Each number is 128 + 32 x the weight over its row's rms, rounded and kept within 0 to 255. Layers, rows and columns count from 0. Numbers have three digits each. The size before them is the row's rms in percent of the matrix's.

# gate: layer 12 MLP gate, 1024x256, rms 0.132, rows 172-202, columns 128-191
# up: layer 12 MLP up, 1024x256, rms 0.136, rows 172-202, columns 128-191
# down: layer 12 MLP down (transposed), 1024x256, rms 0.128, rows 172-202, columns 128-191
gate172 104:136145121138176140150126134184182094180118175102115137151152125116196152116142119103124139140148074200124154119124127135094089141133158104127206160123134132112117132193105113168125109144188101
up172 103:056165188097123169104202119153122174129111133175095101152102112111155138133149093065107147115130079123126147059182142183082161062117215174159168148109121117114145111105160108100144143145130140
down172 103:097107122151156105127080127168150167148073121088116112152161105162103149103128193152094141083167140115146165181138120149160096080148112112142140129129107140164154089081221171096091128128158154
gate173 102:132131119075118040178170122087120109140077119049141107128130129127130148100136153078161189150101111169120116071132116188149187141181116116134153138139084111135106142120110141093184091136167110
up173 101:091100118134118094132056143142160146114077120094118165122108106148120133114113152159104154113179090108114109114146116130090118207143111127122131119187177072108138096123123137130152188157089101
down173 099:095111112138103090055121139109096138100118110117132162117088110143099096088068130169161129145114100057102110124056072085065072121125149167148106111199145128160101132181129092114065138173137112
gate174 097:092189125118114122122106080079114073134123118146112129139061118182151084137144189148136123171195149112166071142127117155145192120093138105123159147162177126169071130191130208116150102055202137
up174 100:143101131121104079055111144123091143203111146121103111092157149106076099129132105132090090157111085112112111159176176132114136180126153078123143085126119154149107183141109105156111129122094109
down174 095:132114139162126135122070078113132075194116110096078152136114124131103155177199123068070131144113087125163080135165173099169197089120084102123147088091167176086128113115098130159076083159180124
gate175 101:053110193090152125067110160136147132128122110095067081151148079069145094131126135140089124092127156110195100143087111118144158141139156118143160130125114128105182095161106184119078090140097077
up175 099:123147163084140142117198108100091056074175182123104144183151137197124057114155095069085121142096156149132109056142136137110115089115216201142152163088132136133139148160140108091156108087098145
down175 099:138131070211093137141140145131127135129136100180121173119144132101104076113137124106167100139137115141107118144104082091159180135141095167094150136119147103108081125151138219080060111186116030
gate176 101:107132194072118065098166158114135109137180104179147166090139227121150149147127140074086167117081128139151123143081106089160157100119203159154140124163154098169104152076109163116210177128141107
up176 098:141105085167176135152124139121123140088074179127075143087084108132100146126088133146123104109168098176162127102114084126098126132129079157116107123158112175146162134130125133035145121069154093
down176 100:168099070041149144163191134155067120152149127141184098125092175156085097162133186106215120208155082126096151159168157145128090176110159093121177137164105131080088113073092122122149119148156150
gate177 098:139125147064111151050155124124170092139147106172112073134150122147118112144136125165135104167170118167138113193065091154176099164175168188108143103123156155174091136101145170138139118081154190
up177 096:141106101199152102093149125209144131137130171101083159130138123127089176130118122064090086104112133184104105130110119207099110140109140105120163097115166093181102123121132116167118133160182163
down177 098:196104148138146093125109188102105142162143151128099129107137078123091125125130076150209125138140130079122126177100106085148190142145152170108086082128178199111109147032129118109204134076142096
gate178 102:124124081115092206074182139166163143110169105217123113117122182167101084137100114157118102124107174174129118107134108122158134143175098159124210155157120146143085133127142139073134105120124167
up178 109:146131154148133133130183111066107145123111135152127201106135097145140132097138130104178182177118175089148110147146168110099084095147122182107182122188086189049101091177099118124198145108145184
down178 105:128103184106114129128145108138116145167160102110124100151125160148141111131127153149149140171123182099078111163096126114080101140161129131106159030114163029137122133099172125140123163124096183
gate179 104:100113162114140055087122152115089113147122144114114078149110128128119100154099119128137138089138139088113116120095090213088059143185124169089170156086128084083096125154176170109073174085129133
up179 104:130124156087107083068168088158066189151137139130148181158145172143103134086150131106132096126149149151112168158137108103116113074188060127103156115140133106111156201095108104104147120101171151
down179 103:110100036090172152154071087119204066153106118100150135106096100106159096177176193162100139136072095138142130126157119085139189143058156094163153137084105125222149129164071098131144137184061082
gate180 100:122150113051168098167147126152092156200095155180119078113154104110126055220091149091108121135099099139138144142144094171150142135163142191102113164127142129120059124130202175031161129109174128
up180 100:169168163176100076117154085079163150133185132021132164129092194104151160154079120134069113112096149188164153144134122172199106140126155077128053117146156100127182096147169085139137112125143140
down180 101:123200127138115134153112101188124119138104119232094198176151133129100089126159148110042176096139112112123125108152164192139128161127113147097103119095165141176090154171159161027151094158196087
gate181 101:112119127155123114077076108151130167109134110154140126134175113100153164106156131116088120102114149124158127148187183157130125067128143103086116112097088165101128088134133116223124110070127125
up181 104:142116121130167107205122171146169120112106108102110097086122084173103109181129152145171073107175155127102130121103082096083115134099100124191112088180141095134137166106146117063112136118086095
down181 103:100155135149126148058124133152114166118153137134167149164123157078185170088136085104111127152081121131171129115161166170138149128180189144090130117086094243139100081132118107156145104123162136
gate182 105:165076103121120114092098092121082141157120132160139113164114100178092096119152158136138128138064144117134108142112098143138127110145154144139177132122154158117094071127069079112138146179085140
up182 102:138140113123174091197102134112073105041094148103120139148166081162155169065101146138107138076108134163168076131128133086166156135082139123113109132142189137173121109134098048122143109104151134
down182 105:144127197090158116145092076119154148117165068170138177143132147150119143165138104108127113142103099103133172138134117176170122112158106105178126164181117041118147159138114096111082111092150077
gate183 097:136118143136153107167181166113136126124109163130076100138118158122065172120109067145107111155156115055122088151097071109097073144176198147130125145142116119190119112142199091134112127073092149
up183 097:105112111124142152081065124083157155192151098145161132081124153096158175155180048128089130154108120143125080117125131160105091113102107099146103176092101128145120126162144153110102057098096098
down183 098:175096130153158104178145126163077093126118131149109097182085117166099159108119119095142136132139129094094163103085027093171146107186129162054119084124103205122121126122112089154149116103125114
gate184 102:057130158115135157152127088089136093130187079168134147180161146089133071122158097170143101115079108101184086143100117143087194091158151077142145133151187197129135075184131132170121098095157116
up184 103:068115093087127082118097106138124123161110156120138127136192143093098103081089099112126119061119130133161085050115127137134138100136139107167094157130072138145136160077191147095140130147094135
down184 102:170137149139075168072136116133079136115184157140150073113110104165090113163059065145164087148115124137136120153113079186052111122124185080097082099099149115144131173130115086086178112111107097
gate185 098:127132124146098153145120150124188146139150149127114131111163112107186116119111173101152160056145087048203171155061116102147154173109170094152149157132137137093158127130069110068119122133172166
up185 095:143153165151138108063090122171129122057045109177096116128053112096093137160146134105126067143112167199107096149087116164109126092145053153079076117123171164102101141135131081110135114068082108
down185 093:077120143148152158115104120078140143130114148109059136128157119130190139120132115116203182086146098122150164127136100111187163093120146118127125187077192255081170050179138100093129127102096115
gate186 126:133159120049078158120174169127153093133051147188156146096116106115078172133085113121120125148056147162134147159142144212109118137132171131117091178139123127160127064163101126166140118164177162
up186 118:152134116145147066151125104110114120110131150099146153103066155166135102172187150131176117128128133112136160146131109116118134106134106118112119130101168073115115122122148148098154145058119108
down186 114:110132093084090191119189135133159100142052131172139118087126106134088122083097113133120108126132151164114110077099070170086134132115105158193107145196089136132175107124133125129121151157141149
gate187 103:144136136118117166163111088086115140068099143145111131174088143129060168104058118081209116104093076136133104117104110168196098086124134161182143143155104146131111121160148126067087117117161186
up187 101:129175065121142098124118146099101186084131069090095014067166109128156141136143121131150165117225114132097110141114099114155174121126151149126181128116156102148128086117131123131122168145149125
down187 102:131130136146135132062131132159095175188133162149140134112153146131072085154126145145113148109138129099129138161082061194151083142096154077148131155078124116128182094114177112095114081099103124
gate188 093:192175130165058146166137185140083085189160126099117127111203130088127108151110149166131129183109100150173137106134094096143141138173139078178129157134108149100153205128063101189175122129158088
up188 090:113110119173118173145151124061112069130090125179053076142141112131082155099136142143164165125140159160195160111134099111154085151132089130165111162200140095149149083125122160165157130095080161
down188 094:165093109147150147132153050178097130136138115178141159132069156126100128135180096152156098191073196156130110085120126129076160103140141190133154033147186130134050139125185146116155076163087129
gate189 104:152088126155090090096141137115163169110109145164129092154136140154100115200132035117113067182075126100172142067113111137176106139122144144147115165128125151085061117186134101122127106157103073
up189 105:129124151129150153160076183065120149125155130134139150108132119149108168156101120175127153100125070148121164094104107145203097139086152141117151109175137146160105079103176126091095074099117131
down189 105:155106077185167050132138100132168140114076116119138106137097099124102112131203165120112076156142173144147107183132162101111161152097194174076150110167153151100146141156111111144106089101090093
gate190 101:120160116123093079054098119169130136101085123091131102127135089064119102134072111100135148163171082126163102194163093140128108095167111201102135126127137147109099097161132139124131129144159126
up190 097:094125152120161172110097118132105116148154130150129161137132121171108092082169107117199148150141115067096151087138164128123141124101128128151098127164188087143120110102063114093097134123175156
down190 096:145155079143141094141172077162141089142104199115186130147132099136114131133074096151147143183157094080151125115114125124100069089157072114101079158203146062106135056044132088105080088154137127
gate191 096:077136130135096092097167129120106088137112110082115104149118173095103130163135175179166079124222141152181134117120090112165114122133168138096131079139203124096165131190125159097142110155146218
up191 095:159180105131155087125133107138122137132131186096125146144142112133120158064112139100179186103110151140116177084174141124143115129126166196166143147135182144199079154110167106068229153119143166
down191 095:101139109103135140118119140109124081123140161119136113102121201107087092114100160134153080160135072164162127187149150112164115099074154079066131143137101167083184143118162178180095144069144154
gate192 102:105117098096132115139127041095130114108171078117077158173103152088090144133109144110153117116114152126123177095110101111204150165116189100059194140193108152127130109088165130141100132062230089
up192 098:094113104088187115097131163160102185124099113123101163154161148169114125157167124132158178083082168083082150123098155082107135212117112174131122077125131150153091040157157122144134155130157124
down192 097:151089151115080160147133137174155118140104096188136110178216092116097192145093132168160148117055151155198061127115150195107108186114128112145125122140111104117059094079151109112154141127098069
gate193 104:113157148108119113084141132079106167125114124138085173165168112159119141140128099127137101083149133177152131123136095151144146160114161147128150112173141131157080162175170164088136145177143129
up193 103:197130150073178144121119137150094161190158175140141146164128141113142157074103126071117106192109153105123136134139142185167094140138176134127164152109088168153171159097126123128165092109107144
down193 104:130048088094130128146107110119221129156145140106072129159095117113144160128157095144137097127056129153135142159218195157116059098143148191141085118153092208056148094111136169111181121109148153
gate194 098:158163108138164132075121160153139119094159142097077131125086134133134112167076147118146140136131128140145151177068119115124152091177170093142098134173148145157112148154109121127187170103149088
up194 097:173172143065200103132121144142065149110129148135125165155154132170122110150112098107133110184152127079094096110138116136103127122101163103048130126141108149120148140084122119095147163103143142
down194 098:101106136089125164122169111099168133105172178225163146095126097153087076121179131131116067160146143150100139147167133087162140148111087201136233079145141125110121076086121080172107098032128139
gate195 101:222162132126110092170089127111121145142110149136105158093191148103140119110135094109120098106133127133149188117099150163130102136094145102103190137119103192136102110099134122106159112140163114
up195 097:110140115082190130144141172116160075090122083167124138082188090099076071093155117156126082158112127111137045132112135148114115109126120161121084157133104099102155142141098111174171146091119127
down195 099:157160101157147115112114111150175162133161171116153158138079138121156167108146153112099122161098121145164124122147111172142147132124149119092125199110132243135127151124151095140113103103173081
gate196 095:103084175127081125148159121184120175127067155060090109082161119133150109102134140110161108091083118191107171113150119176151097144150169134080107148108113147139092147160136134100172103121134053
up196 095:194065185102045130088099129127086179157128110124110075150187131111214165134115135061167129144161141105094118100128112103190119131138168073094083111085130149163145107165179152121140150064115158
down196 096:108108083133107160117160091126141058151125149155152152197121086118073090104151098198146101140101102122142108181172100147120127123090133048129125121116113177126069151087065100194151154113121140
gate197 102:136094114064156132110079139144086109149111121145100129171094123104154110104126165084152151087109141122090175149159078115095100103191139158145085164099138169081121154149179110151124114150112117
up197 098:144077047120141163109099118181134098155163091156104180107065154158166164126156161145148085134140161101142091120211159195145136101073150120137124142098064129114109145057128180091123152054072116
down197 102:086134094180138158152110158175149113156132158104175155097142123079112121136117116155215106157146104121080132190051082158151163178131194131100158079173105079154118080134107125090114098168130140
gate198 103:128135134084176085120143141110159167087171129149142116035130109115120133131149090130117090122086114146171195157122128152127141104136144150092177126120147132096099184126132085129091072116117088
up198 100:091129138107126155211111140069133083096095175131132140135147067180117099143056192142201158103119118132097136179129116099147123110102142168124133121143106121164061124160158121159114090105118137
down198 102:150125097039191117104129066188161164088180095171121125162095093149104126099127124133075144142174170175166121121138166154160158068087106094049132094133175126148157155155112163076131106135173124
gate199 103:112159118077138159113157105186113104145139122167081096204170121128148205134117104150131146102121087156164111155118106172151151147107118137088117120129097120135145076094094109101110119089112160
up199 098:141128059090061104116125149115090108136093114119147128100095124149087122159070156155168116132134154142106088138137125112138116116061082171106115113072080143155107153138123127127121136168110154
down199 100:136133164118125158136132130148107110120116130144168063081155144085110165086113179109138139154151136173118126093166136169167153143194123185156132155192132104132102171136136115161152124135099132
gate200 095:125090170125155111095152131136125148147102112093102127110158169136092113109103105160146100104128108114126091154064105117100089124084120063144116137181096181088169107077153165134083111075117194
up200 091:120161119142116143106147146122150100110085173121117137131093126099138136105121100138129110192083175126192108156192160061102156142122150096152118108208174104141156139138076153140126128143132080
down200 090:152123166150075093120154153124157133123137128123137132147126146133127156176173132157135097080041092173126042120081107153113118110115115071100111123121172152111110087108176135091146140021159167
gate201 099:177149118156113157143110142119156143160110162151096149136150097112133178135094111146183133151085118139139098178186139075114085109121152170110096106106129183207089144191122093119083129113135150
up201 103:095149153112124122127149148180058159182148155085181137103117137180123083179178143147035181145156165151084105108103156071088157158150122154130122152052106103137157136130107164123189147132172040
down201 101:142134115134071064155119154079139088141174140164114070146089124065094178104135180127085117180142162114125158111112069191143155088135127157090133214124143131080155155081146055152097114182109088
gate202 101:129116093153073118095102109104133169150064123114145104145120048107118155114106133132119138153131096162077169126218087129120141115108125057084159104130114167192118120142142118136127114094161149
up202 101:137139094101163099146063176114048118141132127169110050144085119142189162100159084129104150086121108134177144192120130155130199123169104143133134094189090170126142127136115161101172114130135135
down202 100:068136111161080124143085190114121107176141137093097161176162070106131102144100104156141152103151171079129076116109078124172137041163124123135089031147147152117127134083118082134176135120116138